Weights of a small GPT-style language model, trained from scratch on English Wikipedia: vocabulary 8192, a variant of Muon for these matrices.
Each number is 50 + 10 x the weight over its row's rms, rounded and kept within 0 to 99. Layers, rows and columns count from 0. The size before them is the row's rms in percent of the matrix's.

# up: layer 4 MLP up, 2560x640, rms 0.0685, rows 1840-1892, columns 384-447
# down: layer 4 MLP down (transposed), 2560x640, rms 0.0334, rows 1840-1891, columns 384-447
up1840 105:55 47 64 48 48 48 48 50 51 58 58 57 62 53 50 36 50 48 53 38 61 47 39 59 32 35 39 32 65 43 66 46 60 52 49 73 50 45 27 21 60 63 27 42 60 40 38 62 47 50 62 44 48 45 48 46 44 53 57 58 40 41 24 61
down1840 101:59 46 43 60 52 41 46 42 67 47 56 46 49 36 27 36 32 61 63 58 37 50 57 65 53 57 59 64 55 47 45 44 58 50 51 62 80 45 55 60 37 62 49 47 42 53 44 65 44 44 59 41 43 41 73 57 53 54 68 46 62 55 45 67
up1841 098:37 58 47 43 56 31 47 53 61 55 52 42 60 48 42 52 53 36 47 49 55 52 41 38 48 43 53 55 47 52 55 33 49 43 45 47 43 51 37 54 55 41 64 41 57 44 34 43 52 50 58 56 44 58 47 62 39 54 47 67 52 64 57 46
down1841 098:37 47 31 34 55 65 56 69 52 37 40 54 51 39 58 57 68 46 55 49 43 55 50 35 53 52 40 58 40 55 58 52 47 55 47 43 49 63 61 53 57 44 68 47 45 53 56 54 61 48 48 60 53 52 57 60 45 37 53 49 37 50 55 42
up1842 102:60 59 58 53 40 57 43 66 36 40 45 53 38 38 56 50 36 39 54 61 51 44 66 33 82 61 52 55 48 41 56 52 51 54 49 51 65 54 44 30 42 37 46 59 48 63 53 60 50 67 74 64 50 61 39 63 55 56 43 48 27 38 48 29
down1842 098:34 62 45 42 37 28 50 46 38 67 36 42 45 48 68 63 51 53 39 56 74 58 54 56 36 56 38 50 37 62 39 60 48 46 39 56 38 20 56 50 58 81 58 70 54 49 59 48 70 48 50 45 44 38 45 60 55 48 66 42 60 54 37 55
up1843 101:62 58 50 55 43 44 53 45 72 60 37 60 53 49 42 48 69 55 33 41 49 63 56 57 52 36 37 56 41 53 66 62 46 47 55 50 44 43 57 51 63 52 59 51 50 40 44 32 47 61 42 58 48 55 76 52 42 42 40 24 69 54 52 56
down1843 102:49 38 61 40 53 48 42 41 41 33 69 32 47 53 35 79 51 36 52 43 54 55 48 25 45 48 63 51 27 51 48 60 66 47 55 51 48 65 49 34 71 59 56 48 42 38 49 46 58 47 61 39 47 59 68 52 55 67 58 55 46 68 49 46
up1844 100:65 43 61 48 48 48 36 40 50 54 43 52 67 52 48 64 65 45 51 50 34 43 47 41 51 51 41 60 62 61 46 44 60 47 39 38 40 52 62 60 50 57 65 51 52 72 43 53 47 32 49 44 36 38 35 58 50 35 59 54 42 45 51 63
down1844 100:60 55 61 45 46 45 50 45 52 47 43 55 25 49 56 53 49 46 32 39 62 54 62 35 61 38 39 37 28 60 46 63 31 38 59 56 54 73 53 64 52 40 49 47 41 44 53 45 45 65 56 54 49 41 60 70 41 46 41 58 51 34 51 35
up1845 111:63 57 35 49 52 51 74 65 40 46 42 79 57 59 31 54 40 32 57 60 59 60 44 57 44 58 49 46 54 48 46 58 49 41 47 53 55 46 43 40 59 42 53 55 32 47 50 39 46 62 62 54 49 70 36 38 47 48 50 59 32 52 54 53
down1845 105:55 42 46 44 37 54 63 43 54 43 45 58 38 39 41 64 54 41 77 60 60 22 53 52 50 63 58 59 67 57 56 47 36 58 60 38 43 36 44 60 44 60 51 41 57 53 41 42 50 52 34 63 49 49 47 38 45 48 53 57 55 54 50 47
up1846 103:32 49 31 52 39 64 52 34 48 50 57 68 37 51 51 53 51 59 65 39 58 46 56 43 53 55 65 46 53 49 48 42 43 56 52 42 48 58 45 56 56 48 45 24 51 61 59 55 55 66 47 56 55 60 54 63 42 39 51 36 55 56 35 45
down1846 103:64 64 49 63 68 44 63 35 51 35 52 31 32 50 39 55 35 43 56 55 55 61 45 59 60 42 53 49 43 66 41 48 50 46 58 43 48 56 57 48 47 52 34 61 43 69 63 49 29 55 43 35 41 42 41 52 66 28 36 18 49 49 61 40
up1847 114:63 46 58 63 60 51 47 53 63 60 45 48 46 36 53 54 68 46 33 53 40 39 47 37 59 44 49 43 54 42 55 46 59 41 58 51 60 66 59 56 44 49 47 42 54 49 54 51 55 47 49 45 56 51 62 39 36 65 61 44 56 59 55 47
down1847 107:46 27 47 53 51 68 40 59 56 54 45 68 71 52 63 58 36 42 37 60 45 49 49 50 42 45 44 44 47 47 37 34 60 53 52 39 26 62 68 38 52 45 53 57 52 44 45 46 50 51 55 56 43 56 64 33 39 34 50 33 55 46 61 38
up1848 104:45 47 53 47 49 53 43 52 56 36 55 48 41 44 60 59 37 41 45 37 43 64 48 69 53 33 36 48 52 32 44 53 60 63 58 22 46 57 63 47 37 54 56 52 54 46 49 56 50 39 33 59 51 58 51 53 60 57 37 51 50 70 55 58
down1848 102:46 59 62 42 57 56 65 44 56 35 53 39 52 55 43 63 39 34 38 46 34 45 66 56 56 70 49 45 32 40 51 63 67 60 45 58 26 55 44 52 53 57 50 48 55 48 49 45 39 64 32 61 66 58 43 54 46 42 43 59 44 44 42 54
up1849 097:44 48 51 54 44 36 34 37 54 72 34 70 49 59 65 46 56 47 69 49 56 56 53 37 41 56 50 49 41 41 56 56 44 44 53 33 61 41 63 40 32 55 53 71 46 39 58 53 54 59 51 51 44 44 50 24 44 47 30 40 57 72 44 64
down1849 098:42 34 36 60 54 62 41 64 56 54 52 44 52 48 50 51 59 46 65 55 65 41 31 53 32 37 52 58 58 64 46 57 45 40 60 60 44 50 41 37 38 37 37 62 47 53 47 40 51 55 53 69 54 37 27 49 32 54 45 53 46 53 50 52
up1850 104:55 57 48 64 39 64 39 49 52 42 53 46 57 48 40 64 42 43 56 52 42 44 57 62 61 70 46 61 44 52 65 60 47 41 38 48 57 32 49 51 47 60 55 40 60 43 28 49 47 50 46 55 51 56 63 49 56 36 70 37 60 51 50 37
down1850 105:45 33 54 45 38 55 58 70 32 46 63 73 41 57 47 51 31 36 51 57 47 33 47 50 36 56 38 60 59 34 58 50 58 41 50 38 45 56 36 39 57 51 42 35 61 63 36 35 50 61 58 68 53 49 30 74 52 54 58 49 66 47 75 56
up1851 101:58 58 67 37 54 55 36 59 50 39 50 51 66 37 40 53 50 53 46 56 40 62 64 44 34 54 71 44 48 45 46 44 52 42 52 55 47 51 60 46 48 65 38 51 61 56 77 57 52 36 50 53 46 62 42 44 44 62 33 61 45 73 40 61
down1851 103:50 58 65 58 56 40 53 44 23 47 64 46 49 52 49 57 32 65 54 57 60 48 41 50 64 55 39 50 56 56 58 57 35 43 55 59 57 44 54 79 63 54 50 59 42 65 48 61 49 51 43 47 53 47 58 56 57 54 50 59 62 43 49 39
up1852 097:54 64 47 41 45 58 59 48 46 51 55 67 48 38 54 71 33 61 46 57 49 50 38 32 62 58 59 64 52 64 54 49 51 53 47 74 60 46 40 51 51 52 34 54 42 63 70 48 52 49 46 47 45 49 34 37 60 68 41 56 57 59 52 41
down1852 094:75 49 47 58 57 41 42 61 39 43 44 45 46 39 46 40 49 47 50 48 46 59 45 51 60 62 60 57 47 52 53 42 58 47 42 52 41 36 50 42 56 48 74 53 40 68 39 34 44 40 51 28 40 49 47 64 62 57 52 45 40 51 38 46
up1853 104:35 42 66 72 42 40 39 46 59 41 47 57 61 40 41 55 44 47 64 67 48 37 53 54 53 46 47 62 61 50 48 58 49 49 57 47 23 57 50 44 46 52 47 50 47 64 35 51 67 51 49 77 59 56 48 50 44 34 62 53 39 60 56 40
down1853 103:48 59 61 35 66 58 42 57 45 27 24 50 42 43 43 59 50 50 52 46 54 70 56 63 47 72 59 60 47 60 47 66 42 49 68 64 62 32 37 40 35 39 45 28 51 21 68 51 47 67 60 36 39 55 51 43 48 25 54 45 40 44 59 64
up1854 099:45 54 48 44 42 36 43 56 54 45 42 63 52 67 56 37 59 42 64 54 42 40 44 55 37 67 47 38 52 37 62 48 44 64 53 63 61 55 56 48 54 45 50 58 31 56 39 55 41 58 45 37 52 49 39 36 61 38 56 43 59 33 51 52
down1854 101:42 56 54 60 58 60 63 41 56 50 36 46 58 59 70 38 53 54 67 40 59 32 80 57 45 59 58 41 63 59 52 73 41 37 33 50 39 49 52 40 57 49 47 35 56 58 51 44 52 64 53 53 39 55 43 47 39 33 48 52 53 62 54 41
up1855 094:46 83 49 38 47 60 40 64 54 31 42 39 35 72 33 45 49 60 64 44 53 35 42 50 32 45 38 67 44 30 54 42 55 59 51 61 41 44 66 51 51 51 55 40 56 57 33 61 51 54 60 43 72 64 43 41 33 48 34 70 39 47 61 62
down1855 097:49 42 63 65 40 54 62 37 44 58 56 58 45 39 72 55 57 35 53 58 48 55 55 54 56 47 48 46 44 53 51 57 56 28 53 38 56 58 42 44 49 43 44 55 65 36 55 53 58 46 52 53 57 42 29 56 65 57 60 46 58 41 30 44
up1856 102:49 53 49 43 50 55 48 39 57 38 46 36 42 45 45 47 65 43 55 40 56 53 49 58 55 45 52 46 49 42 51 54 56 52 36 35 74 52 53 54 40 32 46 34 50 63 59 47 57 59 27 66 59 47 45 57 42 41 45 54 29 61 39 50
down1856 098:46 41 47 55 46 42 47 50 47 57 58 55 48 49 61 57 43 52 63 63 52 53 47 48 55 55 43 49 50 42 43 51 53 48 46 41 56 56 57 51 66 39 48 52 69 54 34 53 58 52 49 42 61 67 52 67 42 48 62 52 39 61 56 45
up1857 101:67 52 29 50 63 51 37 58 50 52 47 68 53 54 34 63 62 60 35 43 50 60 68 55 57 51 63 52 46 52 47 38 55 38 37 55 64 35 42 36 41 60 47 38 60 61 51 55 60 61 53 56 34 47 47 58 37 48 55 38 72 41 43 62
down1857 100:68 46 53 45 68 37 59 40 52 56 39 35 53 57 58 32 43 57 48 56 53 54 55 47 37 65 57 49 46 31 47 70 54 39 36 42 68 50 50 57 43 51 56 56 58 45 26 69 48 51 60 60 50 53 72 32 44 54 52 48 52 54 51 50
up1858 098:56 53 53 63 46 58 49 46 43 56 31 43 56 43 31 39 45 34 53 38 48 31 60 49 35 43 64 40 39 51 43 47 41 46 45 51 46 40 67 43 25 56 59 52 59 45 63 58 43 36 52 47 46 63 61 43 42 50 40 49 49 51 50 38
down1858 099:58 57 57 48 50 53 47 54 46 53 50 54 54 57 66 46 36 56 38 51 47 56 47 31 42 61 45 49 45 75 78 54 47 51 40 69 56 56 61 57 36 44 66 50 48 37 44 53 54 40 54 39 46 57 51 59 58 44 64 40 62 40 52 47
up1859 080:50 53 64 64 42 60 54 54 44 51 55 44 39 40 40 54 59 46 59 55 41 61 44 34 46 46 62 51 25 51 50 62 40 43 57 57 67 46 36 38 32 41 60 53 47 44 57 38 69 60 46 37 55 49 56 60 66 47 45 48 51 69 52 44
down1859 087:31 48 43 54 54 43 64 49 54 60 44 60 34 55 52 58 43 48 39 55 49 37 57 40 55 56 40 47 64 46 54 43 49 52 32 44 57 59 70 49 66 38 46 34 45 60 57 46 44 30 72 48 48 55 44 47 36 47 29 62 54 54 46 47
up1860 097:55 57 44 45 42 67 56 44 51 52 56 32 61 50 49 54 63 52 38 54 45 58 49 33 50 47 43 54 46 54 44 38 49 47 55 45 54 47 44 65 52 58 54 46 53 31 59 48 39 49 40 51 44 44 31 57 71 35 34 61 48 55 52 47
down1860 098:67 62 45 38 60 49 38 48 48 48 43 30 53 54 46 68 60 57 50 47 32 63 57 48 37 58 50 43 48 27 45 49 42 52 71 51 51 45 47 42 34 38 53 39 64 58 61 53 42 34 34 46 40 34 50 65 59 43 51 47 41 59 51 45
up1861 091:58 38 63 60 44 45 34 38 33 51 50 49 42 42 53 66 54 64 52 42 58 48 50 50 32 42 44 61 42 39 49 42 56 39 54 45 40 35 52 56 32 62 47 63 53 55 48 58 41 55 56 76 52 55 48 41 63 40 53 42 58 44 34 51
down1861 095:52 69 47 61 61 34 37 61 42 49 29 40 59 59 46 58 46 38 53 45 59 58 59 69 56 59 43 54 47 44 37 56 34 60 60 47 55 38 35 60 63 49 43 53 36 45 47 52 53 59 33 50 61 61 40 49 38 43 48 32 71 47 57 45
up1862 102:57 46 45 29 33 44 57 35 47 48 54 55 61 36 34 50 53 47 57 36 45 56 43 51 50 52 59 53 44 33 70 61 55 50 48 60 47 40 51 40 50 28 49 64 49 51 42 62 46 46 49 58 49 38 63 58 43 48 37 46 51 44 25 40
down1862 101:40 42 55 36 59 52 47 56 54 47 58 58 66 55 55 53 49 48 45 50 43 48 60 57 59 64 66 56 57 60 50 41 60 55 45 46 56 46 56 55 54 71 43 68 59 55 48 52 48 59 46 61 66 48 62 54 55 51 50 31 47 54 54 33
up1863 101:37 56 48 47 38 56 61 69 38 67 19 51 38 51 33 30 45 50 53 36 64 56 62 48 61 43 51 51 66 43 60 42 53 42 54 50 56 66 46 45 44 45 56 37 42 50 62 53 68 54 41 58 56 42 52 36 52 54 49 39 46 47 55 52
down1863 104:50 55 66 49 37 57 27 46 59 58 61 58 46 40 41 59 51 56 70 54 44 45 60 42 65 46 37 43 56 44 44 39 50 57 66 69 47 40 51 62 55 48 54 49 36 48 53 55 47 54 53 43 47 44 68 54 60 68 66 46 44 42 48 54
up1864 093:49 55 45 31 51 66 41 42 30 68 28 42 56 65 53 51 55 64 49 48 67 63 57 55 49 43 44 59 39 40 64 62 55 36 32 27 42 38 56 42 46 47 60 49 64 34 63 47 59 27 60 58 50 64 50 41 42 38 35 57 37 38 57 48
down1864 100:45 50 44 40 66 56 59 53 27 29 41 41 53 53 51 24 45 35 38 41 63 46 51 54 45 58 67 23 39 56 48 45 50 41 55 49 50 56 57 50 61 56 42 43 62 54 38 52 68 58 53 47 57 43 53 53 44 41 58 65 31 58 44 49
up1865 099:49 64 46 53 42 41 26 50 62 40 56 47 49 52 52 46 54 71 51 50 54 51 55 46 57 47 46 66 52 61 53 52 59 56 43 47 59 28 48 43 54 19 43 42 57 45 67 58 40 49 54 54 53 47 65 43 58 57 42 69 43 51 68 47
down1865 094:57 52 38 50 43 52 37 70 54 50 28 43 50 68 39 46 60 64 53 72 31 65 59 61 45 43 46 42 43 61 59 69 33 62 51 57 58 46 53 40 57 52 44 45 64 47 54 43 42 48 65 55 46 52 56 53 60 56 46 34 37 54 51 55
up1866 096:52 58 52 62 39 55 68 49 42 48 50 24 55 58 57 25 27 53 58 53 58 49 35 35 44 34 35 41 52 53 47 58 51 40 45 62 47 49 45 32 38 41 45 45 57 45 44 44 74 58 62 51 37 51 33 31 55 63 54 46 55 48 59 54
down1866 097:41 46 50 69 39 39 54 35 31 67 47 55 41 58 49 57 48 51 49 60 65 49 32 79 55 60 55 54 46 53 63 69 48 45 55 49 44 52 48 62 39 45 46 36 64 59 53 73 64 44 61 35 39 38 49 45 53 64 44 38 44 51 44 52
up1867 094:56 39 50 57 58 53 52 52 35 39 46 56 39 61 48 65 30 48 70 47 45 44 51 53 64 56 55 64 69 47 61 47 67 29 40 37 47 53 56 48 53 45 40 52 45 52 55 50 62 53 32 39 46 47 44 31 43 38 44 56 68 40 28 59
down1867 096:54 30 42 69 44 56 48 55 44 62 43 52 34 47 37 41 44 41 44 53 70 57 45 51 46 53 58 38 40 44 40 16 42 56 46 45 42 49 52 33 46 62 44 37 56 70 56 33 45 43 48 35 41 52 41 60 24 61 68 47 48 44 48 57
up1868 104:40 36 49 47 40 53 39 62 50 58 48 55 53 53 40 37 26 60 42 57 58 34 52 57 19 40 57 64 44 51 52 57 44 45 68 52 69 44 41 33 47 51 56 39 49 64 56 60 42 45 70 41 57 75 44 42 28 73 53 46 39 75 47 39
down1868 102:61 31 42 57 33 65 50 56 41 57 59 21 34 46 48 41 55 57 56 43 50 46 38 48 58 73 70 34 62 55 66 63 53 34 43 43 61 50 53 40 47 41 57 38 54 41 55 49 48 52 54 71 67 43 42 59 41 43 62 45 43 59 41 50
up1869 098:42 46 67 50 63 80 43 54 50 39 52 53 72 41 53 45 49 38 49 41 44 36 39 70 59 59 44 61 52 55 50 56 41 52 31 39 35 32 58 44 52 50 60 42 58 43 55 46 57 55 49 46 54 42 75 52 61 36 49 46 45 30 52 59
down1869 095:43 43 48 38 74 54 51 40 49 47 55 43 42 48 46 48 69 42 51 42 43 55 48 48 50 51 39 47 61 50 50 42 67 42 40 46 56 41 55 38 34 29 75 55 48 36 52 53 15 51 49 44 58 29 37 50 52 48 36 40 42 52 40 38
up1870 097:59 44 55 40 37 30 61 47 55 51 42 47 60 53 34 55 60 72 43 53 39 36 55 55 54 64 68 48 53 20 58 54 53 41 65 65 28 58 52 56 56 49 48 42 64 41 49 53 59 44 54 58 48 46 63 53 43 55 39 59 33 43 48 51
down1870 099:52 54 35 61 40 63 27 56 56 68 36 68 61 58 64 44 34 58 58 53 37 66 64 62 60 42 56 53 38 42 39 52 51 64 69 49 53 42 45 63 48 36 55 56 56 56 50 39 60 36 47 63 57 47 54 37 63 39 31 32 28 47 43 45
up1871 105:56 65 53 40 61 56 61 42 61 65 49 49 57 32 51 35 66 28 56 41 50 62 36 28 38 52 54 53 46 52 45 35 47 42 56 28 50 48 44 44 54 46 61 62 43 47 59 45 35 48 57 61 29 45 53 35 57 48 59 45 52 64 57 41
down1871 102:41 48 38 45 39 44 64 49 46 52 55 62 45 58 46 49 53 55 37 51 49 52 33 35 40 60 56 53 50 58 43 62 50 58 49 63 55 58 52 53 61 61 48 41 61 53 51 58 59 69 56 40 51 46 50 39 45 53 29 57 40 51 61 58
up1872 096:41 40 52 44 34 45 68 45 65 50 53 64 63 59 52 65 35 45 70 56 61 67 58 53 48 59 40 39 42 40 52 37 44 39 63 33 56 56 60 52 39 53 44 52 61 46 48 45 30 40 53 55 49 64 31 52 53 57 61 53 68 49 49 35
down1872 095:51 45 55 66 40 69 49 30 61 44 54 57 47 48 53 30 54 33 62 51 46 61 45 46 52 53 55 53 41 40 50 57 39 42 35 53 66 76 51 50 58 42 30 32 52 51 36 57 50 45 52 28 36 31 48 51 49 61 39 61 56 57 37 62
up1873 099:75 43 43 45 47 52 31 38 41 52 45 48 44 71 43 58 48 60 43 40 53 67 35 60 46 49 35 51 36 32 53 50 42 48 56 55 41 73 47 54 54 32 73 65 52 43 53 50 38 41 49 44 43 44 37 31 48 45 43 40 39 68 48 45
down1873 102:43 69 56 47 25 47 40 59 39 52 49 83 58 39 48 66 47 42 48 41 40 47 49 53 57 59 56 47 58 48 60 42 54 39 55 50 68 38 58 35 52 30 53 53 53 64 48 49 50 35 49 46 62 45 53 45 45 47 58 45 39 64 38 50
up1874 100:46 55 43 44 40 41 46 56 69 56 65 54 53 47 41 46 51 53 42 42 50 54 50 40 60 42 46 44 50 64 77 32 56 60 72 48 50 33 54 55 62 58 52 57 62 45 50 51 32 50 52 51 46 40 31 58 52 41 47 47 34 34 47 38
down1874 103:59 56 44 66 43 47 29 55 38 46 46 44 46 51 48 53 54 58 45 62 52 52 56 50 34 62 63 52 45 66 53 43 37 64 65 43 41 51 39 41 34 55 52 46 51 51 53 39 43 67 55 57 58 52 55 50 53 40 50 58 50 57 60 54
up1875 093:75 45 56 53 73 46 52 40 54 52 63 26 71 38 54 40 49 69 40 44 50 43 47 52 30 62 30 41 46 68 70 47 54 46 36 43 43 57 42 61 64 54 40 56 37 36 53 35 55 38 57 54 63 45 55 51 35 45 35 57 36 51 45 46
down1875 098:47 44 42 44 37 55 55 59 50 44 45 46 45 47 45 58 36 28 43 46 51 56 39 22 41 59 62 45 32 51 30 55 50 67 62 53 68 52 65 44 55 54 56 51 46 52 40 42 52 55 34 41 52 54 48 58 43 53 43 53 35 51 56 52
up1876 106:48 21 55 48 51 56 47 40 70 39 61 31 42 48 49 60 55 31 51 63 56 52 67 42 60 64 57 46 51 48 47 40 73 39 41 65 36 61 52 48 26 44 50 57 66 56 44 59 49 34 57 40 43 63 53 40 69 56 30 52 38 45 45 44
down1876 103:51 43 39 55 65 51 61 65 54 60 60 46 39 59 40 46 36 30 64 54 49 36 64 66 57 54 60 59 43 51 38 41 49 49 59 44 61 46 48 57 48 56 37 37 40 13 28 61 52 34 51 41 49 45 55 53 47 58 38 44 54 58 62 46
up1877 094:55 51 61 53 66 41 61 50 55 44 32 47 47 44 60 49 62 46 52 46 41 47 53 67 50 67 64 57 54 51 60 59 24 54 42 41 62 43 66 32 36 31 55 53 48 45 38 38 55 36 49 57 62 42 44 32 38 52 57 50 66 53 55 50
down1877 094:52 37 55 36 43 41 62 43 49 58 35 50 31 38 68 29 48 45 53 52 56 50 48 52 57 35 52 50 71 43 54 53 37 52 43 58 46 36 47 53 43 45 39 61 67 46 38 59 54 45 63 60 52 53 54 46 48 48 47 43 46 63 45 38
up1878 100:63 24 71 42 45 49 42 46 57 43 51 45 70 56 73 60 21 54 52 58 64 50 49 65 58 54 49 49 53 58 52 53 58 59 42 67 37 47 61 65 55 68 49 38 50 50 63 47 44 42 45 58 50 60 67 70 43 67 63 53 31 55 34 67
down1878 098:43 35 45 59 59 30 60 65 50 50 57 56 37 38 64 49 37 44 37 55 34 53 52 59 52 53 46 36 54 69 56 40 51 57 74 41 56 66 64 66 35 60 48 53 51 44 64 46 47 38 53 42 38 52 55 51 33 61 50 50 53 40 53 48
up1879 095:68 62 60 66 69 47 59 50 59 52 52 36 48 49 47 39 68 61 46 32 60 57 41 60 26 47 57 58 43 47 63 47 43 57 50 62 34 60 63 62 29 58 56 44 45 51 51 35 42 67 41 59 44 38 59 38 48 58 58 48 44 64 57 47
down1879 102:60 36 50 54 39 44 44 49 47 61 35 60 60 40 46 46 51 46 42 55 26 55 51 48 43 58 61 64 44 56 53 54 51 52 53 50 56 49 53 41 48 45 54 65 46 67 35 37 31 69 44 67 58 53 54 40 45 50 46 54 51 58 40 34
up1880 096:41 43 36 40 47 51 62 36 37 57 35 50 42 56 55 50 62 60 60 64 33 43 44 44 46 62 34 52 46 41 50 56 56 43 48 55 35 32 53 66 41 44 63 59 52 54 58 44 41 59 47 61 67 71 55 45 47 48 48 59 57 80 53 50
down1880 098:44 44 41 53 33 59 39 48 52 34 56 33 44 53 43 55 32 35 70 57 50 53 70 48 48 41 59 49 69 33 62 55 36 57 32 62 51 62 36 61 62 54 47 50 63 29 47 53 53 37 48 49 35 60 53 41 50 52 46 57 41 44 42 58
up1881 104:43 58 54 41 59 37 55 81 29 51 44 61 36 38 67 31 50 41 44 48 47 53 58 44 53 49 53 47 51 54 66 41 24 49 44 58 52 58 49 57 58 57 63 55 44 36 63 43 43 65 47 40 48 58 58 41 50 52 64 57 59 44 52 35
down1881 104:44 37 36 46 44 52 54 53 43 60 48 45 48 56 43 48 51 58 46 48 46 36 61 37 60 54 52 38 48 59 53 54 37 55 33 48 64 45 51 64 42 50 46 53 40 52 50 53 32 58 61 51 69 49 46 44 35 47 51 26 43 54 63 44
up1882 106:36 52 42 59 48 58 52 52 53 55 61 49 53 65 40 50 57 50 54 54 58 51 51 66 43 33 50 43 56 45 53 62 28 53 44 38 60 49 44 52 45 60 46 48 44 53 56 71 65 41 38 62 60 50 60 36 55 55 44 35 60 63 42 51
down1882 104:69 44 54 40 43 65 44 67 56 54 50 45 43 69 40 54 69 64 52 54 30 46 56 57 45 27 32 42 49 42 53 44 58 53 53 46 63 63 31 56 34 63 48 59 48 63 65 62 44 56 46 47 56 50 64 48 52 69 53 38 56 51 41 51
up1883 104:44 36 45 58 45 39 39 59 61 56 51 43 57 38 46 55 42 45 51 43 54 62 39 57 63 61 68 51 58 59 61 53 56 49 37 73 59 51 37 58 71 43 27 28 38 48 49 48 56 40 61 48 47 40 63 79 43 54 43 51 40 55 52 49
down1883 103:39 44 51 50 50 42 58 42 57 52 59 44 49 46 52 49 46 49 56 47 56 64 49 66 39 52 56 59 37 60 56 36 57 38 32 40 55 35 53 54 55 42 49 55 47 34 47 34 72 58 51 41 57 60 42 64 52 31 58 60 43 68 39 37
up1884 107:46 62 58 56 54 53 35 44 64 60 50 65 46 54 57 36 49 54 53 59 39 46 50 58 72 50 63 50 50 60 57 50 45 45 64 47 34 50 46 37 60 59 69 44 59 53 53 59 33 34 39 52 60 52 58 61 59 36 36 46 42 58 62 54
down1884 105:48 55 52 57 59 49 66 40 45 71 66 44 61 38 50 54 57 49 37 39 51 59 57 63 76 59 37 59 44 40 38 46 60 53 51 32 39 50 50 34 40 32 55 47 49 49 45 46 54 37 38 56 68 50 39 67 40 63 60 68 50 45 47 58
up1885 114:34 51 43 57 63 61 39 40 47 47 55 29 49 52 40 62 40 41 48 51 47 53 56 53 49 41 45 44 46 59 64 47 48 53 40 52 34 60 42 58 59 61 53 43 57 53 42 40 42 51 61 46 54 43 44 61 45 52 59 51 41 48 53 33
down1885 106:39 49 61 52 52 65 37 60 46 62 76 34 59 41 78 64 45 53 58 49 70 46 36 46 32 42 41 56 48 57 68 55 50 62 53 60 40 50 59 38 53 51 55 60 57 62 46 50 31 38 48 54 53 58 49 32 52 55 48 47 41 28 49 53
up1886 101:38 42 59 34 34 47 41 52 58 40 62 62 58 53 55 33 37 52 23 29 61 60 46 45 60 53 49 28 45 70 60 49 47 45 36 52 54 55 42 39 55 50 62 50 55 56 55 52 46 36 50 61 53 46 52 38 38 34 45 63 64 51 56 47
down1886 096:51 65 41 57 49 45 57 45 53 54 41 60 42 55 41 34 49 48 49 46 68 64 59 54 50 42 50 47 50 68 58 67 45 54 45 53 56 69 44 58 42 46 44 51 40 55 52 48 42 49 59 54 39 35 47 38 53 47 39 45 53 70 40 49
up1887 098:41 37 56 58 71 35 40 41 65 44 50 54 38 62 65 55 18 47 35 48 53 73 46 46 50 51 36 53 43 50 61 34 36 30 49 57 47 47 57 54 50 38 61 47 47 56 51 47 53 50 57 42 50 59 69 31 53 57 57 68 48 40 42 42
down1887 099:29 37 70 46 43 53 57 43 42 48 38 29 37 44 57 54 50 46 49 40 54 55 52 43 41 52 38 53 37 49 61 35 49 57 51 45 39 35 62 58 51 55 39 42 49 55 65 55 41 70 46 31 59 45 47 57 28 32 48 61 54 60 38 49
up1888 108:38 36 67 49 34 54 56 45 51 44 58 52 64 49 45 63 58 35 42 59 37 54 35 49 57 52 63 62 42 46 58 48 47 64 55 42 70 44 56 45 46 40 43 39 42 53 54 49 56 64 61 46 42 46 59 51 48 45 37 55 55 69 62 48
down1888 106:37 58 66 40 49 39 47 39 55 54 55 53 46 58 37 50 71 63 50 55 45 69 45 43 62 54 68 52 56 59 47 48 49 43 44 53 47 43 58 28 36 40 42 40 47 30 64 79 55 51 59 48 59 52 50 48 39 50 66 41 50 54 60 55
up1889 095:59 56 55 61 55 26 73 42 38 43 53 61 37 27 38 40 60 46 64 47 40 39 32 59 57 48 54 53 43 60 72 64 51 45 57 44 25 57 50 69 60 50 60 48 42 56 58 48 29 44 45 48 48 62 52 51 60 52 56 47 43 57 43 39
down1889 097:32 54 49 51 68 29 46 76 51 37 64 33 77 40 51 39 47 35 61 64 47 41 52 45 58 46 55 43 63 49 54 67 57 45 40 57 36 66 38 55 46 46 40 54 48 37 43 51 35 54 59 56 54 67 61 61 43 42 36 54 31 42 42 53
up1890 095:56 57 49 36 56 44 57 52 48 61 52 37 41 53 40 67 56 48 56 47 45 26 44 28 48 42 58 37 54 45 45 55 55 72 54 60 34 58 54 62 49 61 43 44 28 55 62 55 39 40 36 52 68 66 60 51 37 40 43 49 54 53 58 59
down1890 097:32 51 46 50 39 58 59 55 50 35 70 44 59 40 52 61 46 64 50 57 33 48 45 53 68 53 48 53 70 49 48 45 55 41 44 46 60 54 54 60 37 58 51 68 57 49 26 47 52 46 56 54 61 20 38 40 39 60 65 48 65 73 46 46
up1891 095:61 42 44 43 56 41 55 58 44 37 59 62 36 60 50 65 69 23 41 44 57 42 53 57 58 45 41 56 45 49 45 70 57 44 50 62 54 55 53 55 56 54 42 53 47 43 61 38 41 42 33 54 45 55 65 52 56 72 37 35 67 37 55 55
down1891 099:41 47 33 51 55 53 56 63 48 56 49 58 33 47 59 47 46 59 40 29 68 45 39 36 52 65 61 49 46 42 50 47 38 41 51 42 54 59 44 35 57 55 67 22 50 37 47 67 49 53 45 37 30 48 40 53 29 60 51 53 65 34 61 48
up1892 100:45 51 45 66 66 40 57 60 38 44 37 45 41 63 41 44 61 44 70 49 38 49 40 35 36 57 44 57 45 48 59 57 48 43 52 58 21 63 59 51 58 46 52 68 47 56 59 67 46 57 37 56 49 48 52 50 65 49 46 58 43 35 61 63